From a checkpoint of a small transformer trained on Wikipedia.
Architecture: LayerNorm before each block, learned positions, biases.
Training: 727M tokens, 2773 steps.
Each number is 128 + 24 x the weight over its row's rms, rounded and kept within 0 to 255. Layers, rows and columns count from 0. Numbers have three digits each. The size before them is the row's rms in percent of the matrix's.

# layer 2 MLP down (transposed), 2560x640, rms 0.0459, rows 248-354, columns 128-191
099:150099124141151143121152149167136154087150115128140114105123129128147125136122154143124115115160148112154114166127154122146167130132129142131122106099144154133122151187159108131128121100148150
100:126118139115156158139121138148129119129178129149117130162089181151143134110128141093125108109100159108116144150132103101121131114137128162109089141103109141131088143127096109163118124151101112
101:154116136169145128119137127173080136160142144104165066156160173113136129084167119122129153128106175163161126146109130112120131141112147151127139119125118178144148129183108136094133131124161171
100:088156182148105123140108105138130114126144121145106134095124151110105121130132134149119112102136139154052133114092139134118122136159115135142165147134124127141132078152132123135133129163119123
101:120147123098123144134091145100136145116117141166152117096160155173143159112098155146125150142128113148122116134117097126080131118119142140150154110086112106102140148204124126125151102130110168
104:131116133137139152161154082132146155109096106095119177142153121140121129140166134180103150127155142146119096133093133099145139148163137134141139115126061118169078091104135099112183163086146140
097:136172131155149096112092150094145120108135095141104129100181134113144121182087103082104136150103096125086181109122131140124154139162115107160127134136129084143129120156138123142092125163125129
104:078133123114154124142098110098104102109108181143111053154083135127124096151116196132128100108164121139123111104092131126134136132138120120147115170142111168142184123130153087124149114148137135
096:131118145100091142139096101149154138148133125122116097123093117169133118123137100090146117121136161092183130139103119162169142120120141140134135177157103148119125076125127099158123127165143143
104:139145153130161130114177154108130109137083129078162107136117136099161107111112154137093121094106126111111161113094104089097169118118104122183147155152143107129153120128135097124141092119110101
097:135117143162159137136147113093122096112134137112105108145110114125148118094110141140102122134113124070127112128162107152112146112112083118111081118161154120084109149128139103098125080115090110
100:096090141108112146123142129144114112143150143135152106156145157108133178110128152128144135129128140161121146096140107148123100160106112113120127094158169143098102146122147120160193167097107148
107:079124161110138138135126159102130122106134138104071145147124115084135149150108110107144132155086137089105153140145137134092144153127111120095130133135082114089119154073118140131139113146160097
104:107121085155148161098103174150102109100122118102100138092151120133099130143136144158130067127149174125101109179124142180134174118150143093169100130151148131165124102103169114109127135106119078
099:127145105127103130133167073094093130120141109176145163107145097135125133068137125122131088130115103118168126130135164152144141118173095080104100115128148196173115157169093120204152089141124127
102:115109069149122125165127119116204117104129102128130140103118141098144136154109121150129166131139050142119163133122121112074086129133114111169124149139099114169117108129148132100120138105131134
122:160117153111152100109146133121144131109122153134111101155134142096102119106138098134128106128146105159154114137075125129095148120143122115118099131165144129106116180119135087104104106123111131
098:098103148170087135087161138083147071094148091121116129138093051141161140110115132115135116109076116115111180135154123132155149146080136086141156129115100122119114127129075142151143114100103105
101:142151101152153127143142128146149140128147110136135140123123106111102120136128141133129102130109118111101089132152150177103155131112092164115120142119142131143115104124091183138123127049141123
095:113096093117094134119115117106121115127169106132109133102165147119140099150157078152122098118109146089106136092145186118124170097132127124116116177091155131136141161159129122158142122161125128
096:189133176120131114089106135154132160163144136157176128113126127115116133139179149113097108132127178133152125147082115093145141150112117153129119122146151173126151087149158137130114132139153153
102:148128086103151108106106143113100115161110154146123101148121157107140119118145116087139113118109179093119152117125107176122143107097139124098068099120111160097125179140113167121141161122159125
102:157123145116104165105127102145126136157141088151127110138102109125114111116157159114154131149080112138178105185098094153136152145155150120128170167126173148082124132109154146104122120138143138
102:088114088094089107082164170111130117102172118113155157149131133128119153108137136127114101119132148144073137091125155119136151142127125137114150128121116141138096116118150185147129145161097092
103:089120087169164124130087100094103130123098119074115077105111116084151139129126133151116145155129086134090072151149114102113115090111120168171116100113179122154136119112147098096117110151150153
104:127114126145133108132184151165168128122129109110095123135115142115119105130136128123116114136155160116124130112158097099154129118160127127114093099137144148115126158125134151138115117115091098
097:097129186102126111154137141174153138095105132096137124145127144124160155131135140114105134110119136118098103144142124160159151097120102154097127092159143157155141123149123141150102160141090107
104:106113096177102154118111131141144085123132090102099148099140136110093147116121107132120136125126166158174079084181092135105160121111150107215149149092106109095130141153112157146117140126101115
104:136127121152129128103166127092130113133134105120103137157101133110114172111132129130098152132140140142102120130121097139101092150103111141168094137164130078143139108141133136128181112140111140
096:147076145132155089170150091124154121126134132131147135108078122121099143121115129125160118124130125163099128114144106138162126103128121139135126130095106155162094122142060127110079141135128083
098:152136159124155132099146070126112124144140126140121150126127137117141142135085098176122135132145182147124176126188119093119147120147134139131159121107151154105118149141159172151089121074105092
098:132136123110134110114126126171166100123154088134143089092135127129082110088131124097180123101133129132134159119131135062140143148121135084128132134109120146099120180163127157149126108126145130
100:122106088145136130110157123125124067106121133158118093158136129122149142133141132118139117103091106163122135171159127106140168118066163130150080144103111116108114157146112101117137144124116160
092:204171132086131123158147107149149115140108139145077134126076106120178101099160129102114104182177161126119116157113135146107160133132093157131107134117113126060130168092148178157169130147110154
104:134150123108125117123101107138146158122117144104130138146111091121146149100161123118091157078153142096168143108143128163145142159081115117146098076106135087123143153085127154128136088151131128
096:100094149116128145144124093115121133165110134148094125122121099164116143165144137144131134080122073141122175132115098133123114112120133128098147175128119099098134098104174093153093130144132134
106:139132138113144127152085133146144105126108127117124132185108153127124132102090071102159160127160109150130104141098136158138142144126104124084154098150097107132185161119114183171153125120131144
097:115140138119126089133136164138115098082144104092150122135113129145113147141130078134159098136097134117118152152113128109142137128128095133089156138158154130109136127125107100120077142075162142
100:143090099099143131131107132098137100136111107154142130119166096137097134166161122152153096146095139151116161144105161141126150079096107133129156119122155113177174138122112157116166079103157133
095:120118122095141110154116122156152092142079143112159104166125137115118141141126133105158114138119123112117119130118110100126090145159079169130121138150129072111121124097192106161112094164155116
092:102077171146131129102127126074126106144121144167122122139136176175102121120136119122128144121078101151125111120119166105112122106106138173123152145181164128097139147099101126118126081152142134
101:134116127142099125109121144174088140113108124086150140121118098157130113128144159171107077086124132123120124165107109102112131128145131119128118135109115157150137103115158168129155123152129167
102:134125131120149143119123089118095102130170178130121144139135161113119128138132120133116143171145090178108105172104123173159119125125140157104114129160128116139137140137134139137158154108091139
098:121134134136130128124135096154134121144097118112130118147141142125158149106114120119067130134126077126090157135102112145145155157104145152144120147103115133148137117129148135101113121175107120
102:159130142138138134134109083127159124155107113126110149110127142106152121132124099178093142097164140145136139106149118129141107104102115123108140095116150133157079117091159152122145122123111129
104:132102116147113113176148144112152111163107123116105121112114106140116126174115131094127104145158131142121148093105132066131127110138150149127118133124119130110126145163113119109166119124097126
095:177136132153131109108131133161132137119166116136144127104125129112144112134117124119190153139134136108148171123126134104123122161129150097094157114101081149142160154135109095153161138116120132
101:160129141141151105111116153097105108111103144140149125078144149089169139105152132128158171096126103130116162118138122122119121133092092145090181123143126074110093121129091191107098140112132134
099:155141144097125105143102129118151109122122152121108130108148127077114099115136107133121106160159092115156115133140130130110115098123106123174126136129136162125185120132120126074121112075123178
107:128153127156155131150137100121108092135131150130156157113097115117141080098106121125131112131105129087156099120162136092109122125143109135132174152170110118101140118153154166146092134151161116
099:148163159127168160090126113082120135165111079093133100131101082107165111109118152149084163107149137107143105116180136095137162146154138127151097104118124125155143146117122123109101141135139131
103:116152138155105112138115143146145147138111133093109141084131147137104093146104146105101196138097129092133169127070097103102137101121105133145154102094104142112153129132102115143129137164169130
100:116159106092101110109170149144111144121169131118138117118096152151150125160105105147117132106108148099098133148181167125123129129139119103126151114120149132145195117141120128118154095084114147
097:153098103108124155074109133109171104107144136100191127116155112194151098138096096152154125112130074155149125108132131145127119118126145097116124136124161139147106129139144131145166126086115162
097:113107115157142176119164073125154124083116109114108122173110157157099146132133129147178167141093098167151130129132119104106155095158108133137167132124136185088150162162113128123077097134150110
100:136118108125104121130145147151132133135117099103143138129099117103115156108150130142114130166166105150170125084108164116103128133084142185106080161134110104120128092092117133089119116105156149
097:158139180193122112122111133099101115123164157140114130135078109147172145137148083154177122138147118142135106153107141147117143133143110091127136157134178092128073123108136091124157146109169144
097:097100096115135161132151112128138093141141106108118113179162092112169115131121160145139164118113128115122145099138147135166125136135107144106156135187143096124176203123111131140090121103108133
096:122163131139123091138146128149153154116110145108128138089139117113150166142119138157072113121142098086108137038144114097140173099151122126140159117100088183168149165099138158144117090105174179
099:155157111147119075133095128127193127146167149129147112140123098172129129137106111080158093122113146128144148169094152097101119164124133121141117115169100127107136171113145134146109109103119139
102:103102142135155157139126140117134167119110164112136128105156103160119098127129119171112143127112145114074139113115121120118138127166135128086095140161099136123095118149136160111117112173142132
107:111121134110126144171146146137154107089107135134144136100095106154138125117121083108130120127159141102092091107158121145123129112136091097163133150119125138083114111079122146134094123153137157
098:144071091108139096116129131099107149133135132181144156083134102108118136153143160154104115173114104194073119112130118145117062143127104124143118162141106138170141146155109138139134171098133118
100:124182108146140114162152146162107092142162134082110135142143107103139133161158130136122105126182112101093116153134143168161121150076079139120112122103132124121154134131135133151109131102161129
109:142105130126063190138145118112143169145166124161141110099126141134154109136144175120130098111122092135156131114147134135107100136130146141110117133087089155162109137166129142156152153120102137
103:158122168088110102136156131074168112172124164150150139108130114144099166162117120172171122145103115143158126142142164104116106123116127144179099163110091132111120132157088139096086153081134075
093:136145170083140137109117085104155150135145145120155109117118150142152123139122115128204103108169124118134186171091121109101125111109133113135088115131129120067151115139122110126138133084121136
103:118125114145141097166146110124132157106109126103127149152108171113136099109119137099107086138099118146094162102130141092147104130147145088084129097130161135094109128132141142135098126101099143
099:120123128120155157123131125088122129108129106089129117100161095103131109092061095120163126156133112127145151098127084097135100084135158130147139168083108112127098109125108151122141074086119177
100:089108078101115063100103090105104114152138122122130148127125134110133141158133137087123122137099093118126117087124138159113124140126104114119120145118130166133142086148146161079136171166108140
102:132149126157128147139169117132150130102120157098065111117119143125131129094145142146153104108150131143120194140150128153118106131111129143128112142133093132147118113129143156098117117088141150
096:125067108104135121187112151093138138101133173153135151152114101128170128085103135183146131114128097187129145115128130143129128136159153153096167123139127156146093165126121122144143120130089125
099:118157141094121078108173100094142146160116140187135152113096146097112117104108166195104114146098149145171102127135123090123074093160138146144097115139141101169150114113142111118191132119125155
097:137163146175148132114103114168109144103142125132098140142175107119095130099127124108097128145122132143167125186124105143069151087115128116110108100132122125137147124101175140128101099147208096
096:123147111139127107194116125137135143130157121136091123126116153138160158131064122158131176104147094132114150102143124122164100160155109146134152150114116130139142118127124144128123158135129108
102:144157104148102135144127096145139118099127121148105108114131113108134116144125136110115142125151151142099125146110169133114141172063152126135131129114133137133114105104165113096141165122125169
101:124114089101115088151178143142140154137117146153115136150132146153094105092155142083130155143112124105121084116122128068162110159124103168122096149098129111135114110128122113151138155106137110
098:134090133122133124166145124152123115149141142130128173132089121157103162124092109109136140103123086139128083114133185092145103121122104153091153160092125094119128172150149134160134161126139118
099:102104174143121117123170105120105128147193125135146126126166124141132127107154087138092130155151083126115105089095114177103149132138085125119153160151102174149109129094114098122155137127120140
102:144102148149139143103145101123092181149144157102141109109150121130089093168123123093137090090110093131143084110094133123111126128162173107145136128103128164107146117096079122136163144121131137
096:147125144109129173111129108146153134117123159122150113161140149118136106122119146182112128176115123115137126094102131142139104173117134116109110084138149131135153185171135104106121151090104173
107:137136143128143165107102132114143146142076166133201089124110108156129142079131130130121160118162124092158154124090120137165126121157127077154129161121152105135105115134172122101132177081179160
108:119115121085097061142140119124149123115140083134092106107118126111123147085138144157156126157121077103129116135140075134134153154124138186137134102129105164114147108160104132114100072124103167
097:116117179155173129163137112132145097126121132120134120158103128152147153155168114133173116084155132128121181172137117102194141148157102104105152157105151106118153125111197118129171120129111140
103:116094060109143126128184159128151145144127172127101139160127098097134108134115119203122132130152135129147125114112140103089106124133127128107137103142148092104107109133106125119072144094093145
096:103132120115089115097105119113108132120094115166132111126113138165122111115128108130124121127138130141134146100094149134110159151140159131127070116134166108150082110145103136106185144116111178
105:144145095162146110130133075140146108098096125132145110134110105104133128142135141131121134151148193141136117140133103195141137142107175065069133122102123113139099140145114131144119123144134121
097:125064171115119145132153122130107149104115097116122118157145128130123085141159088140144113147121110148208109149134125114130107105116116131126122150141118125141141173128105122166133128126123137
100:147165099138097089146164158140148148127138129128123121160114139134116160164103152150143107115140137137137150090177141129144159090129141138127162157121171139108126109129141116154179111169149160
106:118085106130132108127164141086141121136124134172139132130101115118130141131129126145112143102166087153104106148116092192137092132154123110102136110137139147108113124149093108143163127136097165
099:076113120139169151112080079129189133115152105120166132120117146138139129130098140115123088086087134168138145139110130151123125112124148123096102114129158142114094106081146127124100109131158079
095:142103121159152106120107160155148109109123122123148139162127161154173169152101138135109117154129155107126126135112079115155126121131119140142136092106124110158159117101126107110122118093100154
100:071115123123086163127130101148120133132176113127130135145146124139088134148101127121124077115147132131138142112106121139079155090097107124145147139081111117121097157128110139115142086147124117
104:124098133094141118136166117112139141151106153168142164115112152158109114113139119136144100127098095084107091102134117131150151162079147103104141094099134148083112144088140100159138105097125147
097:128138104159126116146120081121116137095128188095107158105063124137180126121165165106111155115143122118107123119141108119130128089103138123119109149094107106181130123156132139192088129133090126
105:152123166168097124137157118156146082124169105107160120153157098105138151119156092142104125152099152142132159106185096131161170131110196101133127123129106080171148151167113122092123133135125095
101:171161106137105150117137097093140132086115142130141116143120142115170107098111121154146148095104114118172084146084136142186136126179122116115111141122112154121090120135130101136148145111142142
098:139124110138151110089116118153112111125103147183123120129156118117148134141085094129102098113116114106130101134173131082124115100149142115131127101157119109161141118154104088103162098091134173
093:110119123128134140118156095096128123100110082099163138125119138127111118158135152134094109150140117123101121082157129147129087079188111128123132187135110124150173131148111149090149110123154139
100:123083127099146143084156123110133166133115128106103148072138169162133131161106154113112125094100110160145145132161131116135141193114125128131117105142164095103145162117143146164138138133120119
096:132130091103119142166139124152156169138123166132155139119165128157175133101097179135168117104115154081120128147060150169138144169146145104134181140080115099151077134087131089125096103148122163
096:124107107122129135139132127100115099140172118133169151122121122139128133128079117153130160134133125054114090182112128157140182100118157164144125093157106139118086165107174115146102137167152111
098:113113098145114153141140130135071090145125174139162081123108106155150107093129114152127180131114195177130150110128118103141160111121120133141093123135131134143142079115130106149134154158160159
100:177115143087110132161071157144097136141163101161114130144114114156138117140139127096105135138098159149146127108111131146129122119134138117097133147104143126070139123121127137171175108146093103
099:123114138121147122105101131139137106161146160147123125126104137119130136144126129096121110140112112098124147075125111124172146128132085125118116085124103111104127103108163145120093166118160148
095:140143114113111143101139142124160146132181155138160093165126117108132162097151127118188102120121152149160110109148134089163107109158162110129097133164124118113155165158190162158156121084139096
101:142112112155102128117152132127115147153127121129179097099145121077120134146149138105164105137176139136099125104105135134117137089141079104091167139091128185105141118112139120125101109139140117
# layer 2 MLP up, 2560x640, rms 0.0498, rows 249-355, columns 128-191
095:147129106086153129109136147142091153165154136123088137138138151113162093104126168136126154140157124089102119142125086169084139205144146109095134065137156127132111132088119128096140137143126139
101:191116120152131114164097105081089149129102153138117156078148138100140164122097104152174163083152136141139137099151144129123160102120129114140088159094125169137103118112108130130114161121123108
106:113103124151181145116096080133163143142073146154123148164131120145104063100095135138106130160137100132133135144109122145165133101113134149143111139095177109146158087131093164091142117104092148
106:130099132160098126139124149188134163102114125123179128143085166159184099137114127115126122150126102153128125091133100113098124150133110142106146119075152147164091124105129149130111110103115165
097:127104083059105119176105137129163104142158108178118118112085119067141124157130139089145092123121094135115147178105135159134124163145111132114102149094157122115145126127147134122086128131151151
093:114127176117129152102098142149146123125172141132123145118120098136108111112148108144130135137096116115127090103098118130130096120151190158146160038162128145124133088121157136148144115144099167
097:121177137087096106162127126138106160175146174159160092166090164157144138137147105147140144152124117136140155121114151074116100089135111136103113138138149142148160148155173128123149130124110156
098:160138077128152129137148100162153115140151117166133154125125109147146128130121129148116122099130131138112131126145096094128092121148124136115131114114118139122152144152172116141117124112153127
106:148116121151175091146146160098112131122149131098108131118134143098134117097103159108112086104123146146127099147112125116118147128139139168115146132164167117136122155175136130146093166071103109
103:128146156132150114108146132152172157147105097139151172134105162144137105116130107192094148102094133091146119124131129133113085144117135149152090144091104080101113091124145135121146125131164116
104:159116081120090112126116108099127120060111105074149153122121161109127136104136144150122157108124142150141088148111164118115147140094128140125136118117166077176128094073153180061123117125114137
105:125121109166138115150140144119115125148100127135092116098083124110106123142104104142124063166131145170105087133130112142132099148135129160097105122141140162136155135105099123133126153126091127
095:169135097151116163188099092111182156149162094116145169101096149137141121142148134150122120127182142125152160032102116138141082123123129124110144121106132150142117127119150132109119144165143124
100:160137100154137117088135159107155085107121133115141113077149119114112124119145097115073093135167115096113140097147100128121158148123107140119077161143124132125126079139155069117104115143178161
099:173158115118136165151121122161106146092133167124106146142064155144090170149141152131175145135115107084141126128114095103163164112154136150096160115126151140111137106120156082111113157139195170
138:130103116095109082129128118152113128121147120145138130150136188116110102154126145168124120172125116089150111123110130120085145137128110106146127128139146116148155118112114068137131116101149159
098:138132144120178112154095134098153102096096166103164127164096121138088042147104114119119083140133140097143143096143110113120133119153177095125135112125144146121178127141150073095137163096147120
108:093096131096174117116132131110095122116125139157101144094139138126172110137144144109134123097121131134140155119106113101144125113126100099111113102162118145108134109139118161120112144147120165
105:132140156137145099147160128163112110133124114139076107157152142130107129105134170113108128129116114123129138106083110132135151097082103118145140118154139156083114111138117134112107120094166145
103:123132119124117118104116130122114167108164124130135128152104160143119155115128134084085124149150116134151146150103077109136175083154167167113180182145121134194113130091183145128147144127122191
097:155132117157093145161136127141105106102138103118090154143145126148085151140096113111141147143110148148112140164073124161115136148112084104143135124092110136125118076169166085105128159078182118
100:114131091126139099147088194129117118104134133107122119113110124124133128130151073094127156098144124115078144138146149115154117147131107179136162137078082112133126134160114133141133090134138136
115:103112134086088105119092142100154135140079154137120119122110118110122136130115135143123106167161150111094127079160111125086133157133118105163140132138129122091086093126114120126092159151158098
096:140110146108121102159110138118147089153128185144113147112183143140132153106073118136158114132152144094131137077097095133100123148100146158129136147133097139136139101126120112147139138121115113
108:105136131147103136116151089117126071117130182108105176152129108116085121144127129081148131122140126148198161095132125150123201117116136094172115125136138181127140159075116113136172150134102116
090:131097107101097140111195148146116130137098155152146131141126048089148126143121137168111144108160140144189183088139164108105103150119101105153119109102117127112117144111126114117170075144134192
105:148141131072107116109129098082121129106147092151142165181111115117071148150082121164141084142145140115133144136062094111147105151118157127126079103137094152103161084186185123133133105122175163
093:139111111129120108128123077120147132112110099126149100113123171104071128132146108143108197110124143102135103104112076169114151177123088097114106133105119160137102129117107135101129110115137081
096:079152144134154143116106133133103149117117130133125152169127121135159103134135113125107146142131148083076100134109115109140113160159132173133102090130146116087131128156195166083143123139102150
102:138124154170109143132175168092134151153116132123169156180151148140103126137155151118116129136160150127088126171127106182166119171127128127095149133145124130189119079145162137132138095126136171
105:158119137129127102147143081130142156113135169136111130142133156116169106080123155115074100145094093119119108110155152174120133089132143145106091129175125153092155125171109142081129136145116156
105:102147097096179117146077105105145111142112114119114115136141095125140100146093150158095114136143109147155169133147129113141147147104200142129163095115137125150172153147135103137107137151137143
099:135142136158141128143141120132103115133147108109156150122117106141154129145089136147123125085113105100102142095167131110087100115106117118113170118098147094148129155154154189131121116116085121
111:156129194097120125098148115065132154140158095174106135167136123129156046136128129166134116110115142121150116178123118150149148082178158125130129135133145148127111076119131133119109149121103131
095:119137128185112138094135100101088170106112122125092143145153143125133112103115147119139129161121118080121126124138111120120124168133091122089156175106132115140140128162165128111107123123103153
094:060124122139113145123119076129059152112115105138093107120098192097124173133140119133106112116126148112109178096125146147103156091128094165110125098144140160136102102117127127086107182107106104
087:122112118139128137127092118161117103126098132137115087146085149152126137116140149113129131148155147115119132122097095126106152146126138136141165131118121100122173149161113168139173097124139136
090:109150112124116121105157154131118079142104138078143108123118116111147136074139088083118108132139154142104137116148110128116158127125126115133128118127138164087131174131103154131143161113125087
095:103099133140129133146148136075106133115150104162127127151126172151116125129109160129132130100137130139150125064145112145109115158105148124113134147137133143143140106145122095138149111112130124
110:132179114100100174097131139093130137111113132105117109089143100098121154139091113125119115136121147066178119149131095124139142129134129126094101148148125148150142109150144118134151133104114104
099:158130076076152171117126134143122121136104137136140120155123138092121097150142161111156145097122115069115142104134141129142140098114127103104128095132161165146185126161111146131099139058106159
096:148143089126106116141116112157136088138139131110159144126153086134128132126130132144186134150119144116109114163137104121110110108129114126117106108138123117139141156106144161159104166148153146
105:117134089132120097165140120138141152135131168110122097150149167131083155121154104155111097124101128103131149124108079105119077108161130096137133132108176152124134117116150149104128101183140140
088:158128123136137099127115154100144124153125097130144124121140140148142113096137114116129134093135149157123158148146111138177132136112102095138131107118117127137140122088148157102087113123105170
113:146112102103078099160167112103151151085138128113132123083157117129134165109095097128193131145123120103147145110155126174145142127093098116140136094106128116095101119093125118160135186112142122
114:120142120074099063153145124106161144129104134131148096143080098126139074086160118157145097095106130132112122159148107153118107170101159120147126102117139110131120124104152125125074122152152174
104:149118115100114084110151103169124134155120132137153129145087121133129119137133113100094112122156153093090132082115162163157128150135133121108063122089145165113151126156138165132186099131130131
094:116098142124140160120134125136080109085189134090162116101107164124137127156150167154115133112133161125141121085100147137128138072143188149135101147123089111129144120132116143137135140172126126
109:119104114132146130168153135073123168138142141124185085105105101097137074111175134100185125140145097173124122095121107120081111134078105104165145096104115124135117086135098126172137157120160112
101:160133167101152131093148128139155080132133147100102131119144150116122143146108096095123102088126154094074140166136082152109140152123126151083147116152108120149129078135143178105121141144116104
092:120110140121125150124104128110090143123124126049110135090100122118138121139095097135116138110106144140099121180146131116119135153162102152090174122142115110108133140113128096116088138109095147
093:119085125114107173145131144111112177123104139122157153070125107150134166125120164102115109169101104152087117151128088106107123078152157102148083117156155154113119161143133125110203137114143166
111:116127110143129106072121119124146126154158177114113158133090142106106175151114176164120090143110142126144111088099130122130114178110128117108124086118115113170162119122146146099130159068150137
095:127137114129134108169149141096156140147114138091141125101111157123180149149077115158128112110121088120132126151167145122086140089112131097110115092125137125131165179159110092103145146142131141
108:099120143147148097092135178108128104111107155115148061147136155102082130159169116151123093114098154154128114097121129088159111110134159085162155113112177123125145123156131135142102119163101127
101:133128155092123115136152134133126155091126134141084103168131150163130127111093109143146156126146142123134112104088107136147154128081141123105144088149122129121125137155112149148157109153172152
098:108085087172162132130163138102092120110135130137118132106112142150129126172193139130146048130162096138157108142117132094130128142119130072126077106119130157132108081103156128104120144127108112
097:139125097129127125124139140121100138134078145176160126139136159155088139108161131124159115113118128176132115153130097133166158150119136112149096154150105125126141095121141147101157105128105178
101:145139101130121106116166134103118141175147103088139171156093136154149155112147112141108141099121148104120110067144149135117163135105144135103135157122155098166091104089142088088144144111126135
098:086135135126119137106100154118144147102143122112138110061092133129125096163165158132121133122132113162125140149142135127114142137162099106151140157130157131127123126095143086126195142106124166
099:106082107133106091152158132105145125115139087129143122118158144174101112114112163175108092117137091141109127125132111172134133167099135150152112133161087133110127095111140148149178119103105115
094:156138138135090115144149145149125121092110155150130131120127108161100151126118101137112142109118128042115141095142126145145137107173127149159150124145114115158160116119182152124115126160076138
094:170112137110111121109118121160111145134113160152089121109160128126152149098156113153118093144114110145119120150116104131146151144074140135106145137114105123131140088085104144163160141140120110
121:147146179103142098121128130112109125151126102123118121136143106152159085124141172162135151097092073109148092124174115152171110105069113120074093162109139153116107093118109145107170122096129148
117:125116106119169114159124124149164082181109110108115083142058175116137170114109113125137135131111100140125142113157116162118164124139142120119154103124097122134146076107142102154139162160173125
096:100123091117109081147094141140111157174104150149192157158109117129085140116126130131083130153139112193110117075170136121136103139152109172135126136120093130138092132099175094082129139129146115
104:084165121155105124114155120110147139077110153136143128089064149090143073146132140144146143100168125112130150132168121140086122124145159099077136130137127137114101079112110170160132115120124121
092:107128122128137144098124149119166159121126152095121130125144112129144119126104108114114109123126138141164191099104151150130134118089125117162111130142127080112153170089116112128203138144095100
097:133167179118095125109122135117120116110140151090133152113170126157096084096162143156130138150134176105117122092114104153156126079118165175070130139124124093174133146167143122079127146082099139
107:160118132125129175135128117160118097144165074125122122138109124147116143134135154134134141148156184109136111123159150163116115145142113099125138073161114108131089076119168141128095148144134087
096:160136124179123085135110159145093133127133092116127128159145116165109119130131107113112141102135115108105126106089116131124115142165139130120142148136124164158148162109126096125155106122105108
089:171128115121130113125125156134126104076188151140163108069122114113117128136097116093103136119132122184086180138140134152088148132093132117197087159102131102110118066161102085138175172139117114
108:126129128119141144132128134087155156153117099157116097127098123104152100121118156131160143142100091121130140080156144138113133144123137130141165104072139182119120125180097092173130074109115142
083:131118090125163114168136142139098175131148157149107144132139107128111108129144125177129115099122125140142137128087137107134088074110131148135167166086128121133130094067149074175103146155152152
101:113132107108105084150134118135147119117120136147118141200091129118174087135104120138086115130119095136123096123164137135108101137139112061128137112109128099172122122105075145142150151125096138
096:095133133190143116134097117133114129118109119147117136120095102113131119119153158101125156121131109115138158131097126133132174113106174097084129186101148112162152122151108122133151113131102133
111:144145100094133143108143105125122125156146133112143110104090118133075155068148151147137191138123124115140106116093118160113122144086113111091167136127114138103150114141135101183138162109112127
093:131147129124124143127144148115114155166078147146123121166117114120118123170152139128160101146148196161146126150150121140147112122122154112108135168100105143141153138189105126131144145124150125
098:143097157151099145121137100112138132173116166114129129117140112103160104144181129138129176111122092167109121111112133099145085057131144112120130106120162121096111128144126115100152108139086111
086:147097137107147132144068126111130148122148135099110117144082129138084162130108126073134089145151137142122167112174114088144107124100076148106072137135102123147137144152100154113147120137157136
087:140147159092108146128126154147107140143111132124130094122127116122134138120128111095144079123105123147087124081121145147130150120147136102125154136112148127134128153139084160140139127151098139
109:128158163133089079152159142104126150104142144106127158119106119156101110116141114095144120156135153152119101161129120103086117129144113156144130108127158128151097168115118137162080133136126140
094:130098129147117099134172088112107091130156075150156097113145126136110120141118146185126140140112123125123130158116111150156136134148158168111149162182142113119165111120134123109141137115118108
097:117118112077121110127111137158076121138143097092119163111153120136137086153146140176154092165168151125187139139142136112151073161134155092119120133149176142166184094109127134149088109112110142
091:192130137122137058092144127105121178121112113173141124108132151114087140142144127148147112170123090127136120117111107156130086134161139193120159113127152114090129149133141138135113072133099101
112:146128131075133100123159130099126087149079119101131152127085104083109124117141098164099145152138132127139112108125164094121135129121135186165126125106104146137143106130161105163157110133125144
108:140102127155120155135154092137099104148163126098120140133142155168146157149140147087098136124118126162135116108173134114126128116116134111129133097143117107091134165106178097087148145183150119
106:109118105100113140149153112132131140151137108157131141156121152138123093144144154140133107111135121145081152088133151109135171122126128145103071103095106121131113087115119151132105153125131132
089:131114121120115139138143102094126150139097142146114112130131108129100071097137116142077178088138105171134137128132165128139129165102130135109103130118100163125135087104184118103160197128171154
104:133102120099151134120155107097128115173107104140074101112099124150116126134115091106072124106110131075150154095097162140089145168101117111149156132145141122150131112115122134130116160110112166
100:136137137159089108104189141140078149107109160126074128125172137138109107070101131122124115107088178137075098135100119144129147080100098133121154147149137172116126160116155155146138125146152064
104:174123140113182098132090133106159102130110135152108103070110135099097136130109141103097157109145143143108126135140088124085113129170142140109167149139123105151129116170133098106154142102141151
102:129094135160146134131132135158108098175109107134058142156105118139152128111121160170106144115099184143118178112139116109102106110117136094139122121085110130134142130133151172105146143160108129
101:084172146135193120108099139105139115099123124106129125140109118109086133128105126098108103157146164140120154173092090146137147095126141120101157143165133152115156110143109135107120089156132124
109:128149146129140151111133121088120116149137160106103092137110126090101163143108104152102144115117124134127135145155141089058123072142135109114167132147152123102124155121100140180103161102141140
096:126149164066106180148094139148107114146128099133096158152163125098095156146158106119149103110156170154167131136117105116127115123088158109157133104132109100117129120126136111132160150094144126
104:148142133127137195114118112144119114133155161130157087148127102145125155114106092134121083150095112149170164139093118147145104110128146110104119154079132139122118123136120115116106125091151166
103:166145108129169122122093141123118161140145136130135151140120180099173134106096138156136144092136143115195137143120098103149144117136144169157130121151141104166103132112113124134095117163159105
097:112154067179124159137102149130117135065175120126166138103102108121148078114101106149157125154166115113097055136141124164164148108143091125128095132134120158128112106119130147128161130160088136
102:160141145112154131106129156114094121099081088106110090097110119112111157133102137096111138113159151098120084116159152108113088093154132109125154127170142087108147107116115130130126111128166115
096:126100139124121134155123131149109154083110144144078121143133125124120103123125115121153121145140156155102148114164138106126131130127141118190127119113158089153110116127101166112108137106133123
100:112139130101129105087159130120119144141149126121118136095152129126111122139100108116140121139162120112108089114152138160105112131158095143160166090087126157121110145140148107143098132158134144
095:135128103133123150116065082099141155168126097122152106098177135154114108144080144150157199126116118086162071159141112134086161139155130125106106164141109154110152144095157129134145131115108144
083:093098129129137138073130116095126135144140162123122130131124104079129126127106173133154084139101111128121124132104148131115132134096133146145135160155173111126166140136150109114125145087109119
093:175150124112122150144123128121100111137141093124153096161113116111135135167156105166113141092169176089133176086100121162123151182101118126102161101125131160132147129124176156143143159132144116
098:125133115103132132066158156128098129143157160094146125129112114129119091133107163140150109146121160120102139153105123154123098104119157106126122125122138110085101144132118167129136130170143140
096:157083131109096117116142139131124115082139113159158160131083157091157116139099075144119094115104154119090097125119123142122140164143134121165136114131105130135145105104076121142130108130104164